From a checkpoint of a small transformer trained on Wikipedia: RMSNorm before each block.
Each number is 500 + 25 x the weight over its row's rms, rounded and kept within 0 to 999. Layers, rows and columns count from 0. Numbers have three digits each. The size before them is the row's rms in percent of the matrix's.

# layer 4 MLP gate, 512x128, rms 0.314, rows 430-437, columns 0-127
108:499495534526519484454506501516461454453495517525485493462523529528487468527537519458503509531480500491468471437505504485489513493498513512496513516511494500547504472494450518479512533507458474509533518488498545485495473505472564524508479515459499476538476460507522489530476511466509472503497519518530453480526506514496461482498542494490534485509470498439533498517487533490475485486482
111:481491475533497501482537500507481495484501536488459512485496530494457487493483497540529503439462496520503457491449521512465509446535528514484519518510485511519485475488485475511446515547527513509475475465462515487529488529441486519492489483450517497442460519481515476504505507489496509491465498485472515507471505490506540486459464526492495520491532473478529527535492489498478487555518
110:510515493556524504504478447486532505517517490541465483477470480490469509509482440513497487505489465485458489523498503478496490506476502474529468528513483501528505517515507553533474494478530525507488473489484494495450532432522505531517504515517512506512468495500498489553509485512522494492543488556487477538480523497493439502472553501534504513512535541489522478484495471488470463496531
103:494507520467518486461527454453497545480471521528521469495472494521506512489503531486492509494538512471457507516442470504506522472489461505524530482524468481508494522489520479478475500497474512527532487503486494535517511529492518514506507496495521453500538545482483472450467504493467550515508477475525458513435530532494475497532493504542490516562515516505526480471479456517498487487497
097:521469526441516490530498507513506508496553477474505490522494514519484495476512489477480476456508465498486476515508457517496455464504490479506468519474455480499520460477493485497513546509485499531502529503467495463492448425527531473521514457489542498492516513525532505489521492514547519446504456495495489486485499523504510518507559499510501532525489490528459494480461469537531491508506
107:505475527560482542495530532519490561522458493496533468486530487477534489512519479498472498476522475530449514493467482467512497483505491505487482518493499484497511528494508521515535524487451532536500488538516543544478516474500495478449536515500485478497532466564526444480487486521487516506507496527487542515498455512490513482455490536512501490524474502488492481484517537466480514502524
098:503461529469489545530515493450518437511494497528503506494531506469467535496502510515496480478531476546500495498544500512463503529487523511553508535486481553458520452454513520488498495497509516485525461472502483456478525474524523489498491475489504479500479528514491471445520471509522492512488536483542503490508484473524484499510504480432547489493481508516517497503544487540476496473502
097:520500556498473471530467489502458483477485482498443491444493517511486548494495489533549553474553465473520499541492486519498513476493465471500458531465482464520493515486531511512519487504491496536500492476510480515498528486492496497487570460516463454526491522507549500523492495496503534465485510496494523496474477508451506511504552536474516490478516484486482493510494481490503500505537
# layer 4 MLP up, 512x128, rms 0.299, rows 430-436, columns 0-127
098:499528499540450515485518482516469503447536486510467510483476485536527484483516534463480529522517476517480505478471538519479488470482512543487508467478514500510519486515472512507492513556487473519508465513499517497546497544495543469520508496440477500503525465504516512534473512485528484522524492514508462481460511506484509416484491557458501480486485505499526505462490542498476502505503
103:529516502488500467467501504484489454461499486498428491514512502517511484523506504477492476494525514524507504518529544497508502466548487488450513489551470488510477510457503500472474472506508527464505496507470496521500496516511507503482559471489553529497473559448485442500496512489442531499512467536484535471481492469531551508494497485513500518456512535481518502532478483495509512512510
112:499475495450505536493541536457471531497513530470484547500479511490549525501558516508478544513522464485493510516533517500520522496566489500495474503507493496447453514467511466524544521498502473562514520528543493486514454506501489510489503490503480519517523491479476521485499473519472507534523532467491505537497499472508532486522483512500511505487457511491495503543507526496470498484442
096:507545475540463536504528488539488512475538522505507522534512512551518508524544466516496472476488519512458483506516486524521522496462500468478504512527472480510456477462462516484481477512513496502489482490501488485517503455524490454521496536482479555488507498514473486524550475490541475493538537533533524507531487515542494539525511464488469500516462478471517485502445513495493533494506
105:510512476462465489518504516521525512532498479507537489494442515518507567486510471523534510483518441515482518505492456464492469476520533509512469511499469488503485488525475507478492495532499512471564495541438506510503448472507491511493528444505497479505497481527439484512515501495504514485502472512493502521483524562540509496557514528494526519492503519547511509513475509527500502501523
097:496508515516541509476500530505554535530507543530538485494491491529507490486524500505505480508521518487460488513493521451527540495507493511507494491517498484524511552509523466532494560519494559536516458523520554499489509496488481490504503521491462523465523484567471460520487473475495527554501469511495516500482491496537463477452542479496482474503497528503494519480525542475507520519520
098:492496457482527543526525510522490512512480527489474494467499477472524474513476492534504491517484498516454523523500518500522485533502488510508441520482503468535501494523488467525475464477543476515487505489500520537507476516515532523457567536476486475542449514502488502489520486549442484516479528530500487477524512498526505521458563481508529506522513485480515506508535502543519453515501
# layer 4 MLP down (transposed), 512x128, rms 0.278, rows 430-436, columns 0-127
098:471514492452511484463535454472474431520502504475457497477501507502488510508509497484461550483517498506491509502492497505478532495522511501497502491476477490520458497467491543506505505510483482545537553480487485483500462491483526552528507464484493502513472457503516462550510522461512445475509494499549513513510522494486457551476508501456518483491497468510523506514449482490477498531469
095:465524474508461520512493486529491465537485479525480505491508468439503469468497476487489470498461467500472492496506508497504503528533572517482528466508503483480509523417538496505540489509505490457537497470508473466529493503504485497516535519446514505471517483500468475541498513532535510508531493509524483494508481489511577484527529506496481524509499525488488525536503476485497489522535
106:474509514455500502532495523508515470528494490522537491516486531556462498523491448551481475496525517507507517526549512484490501502539532471488532499517499500527528499496474488505539469488490518542502452501485466518482502534507467484498525463498518478539484501427485549453484495494492507454529482492545560476525532502495502506514505506495483475509478498502474501520461480482505481483549
097:516527522480526512493478502502495474500506505507465556462485532528469504506502491489483554497509487522438479499527527453486507506466530540498546515535515508479509454545473493514521472481511547493495487474499497451498499508518513542510463469548474507512510499504488535524528524465529502444500470491487500477501477521488533447490471528479491514493539484532507547513491476482534504521474
097:448491490454517496556517467501550525527524488502505528508543461498477470520531500497476461510509531494526459514433513514488501525520506488473485503513482486502474487468488497488512509533489520561516509492502463486491523518533494482490481512526528474493517492444500488481482495492529535540510553481529483490507499466433503533507491506458482539476492470499520495465492449474505490507487
109:495554507523498507508447535543452491493461494513534488489484531497504502557515510556487545517462505482495462502471519500506488515543540475483507484468550494463486505509527497506482552478514477551481450475515517537495479488461515486467477496499516500496484472505533466531527519531483469493500520494511512518502469513457533532477516528484527488483468514502480530523489530479479485506487
092:508514514477490500495485521552548489467479515529500490508495453484506504483489504456501529495488502479507508512435503472469519487467538524489527514483495493498487487480522498502496547492494502517507518510489497489501547524492461509556530432509487526521468505515473516446481507492541460486478471444484524547519466498455525472504494484513462513528491549520512512499477455489456468522501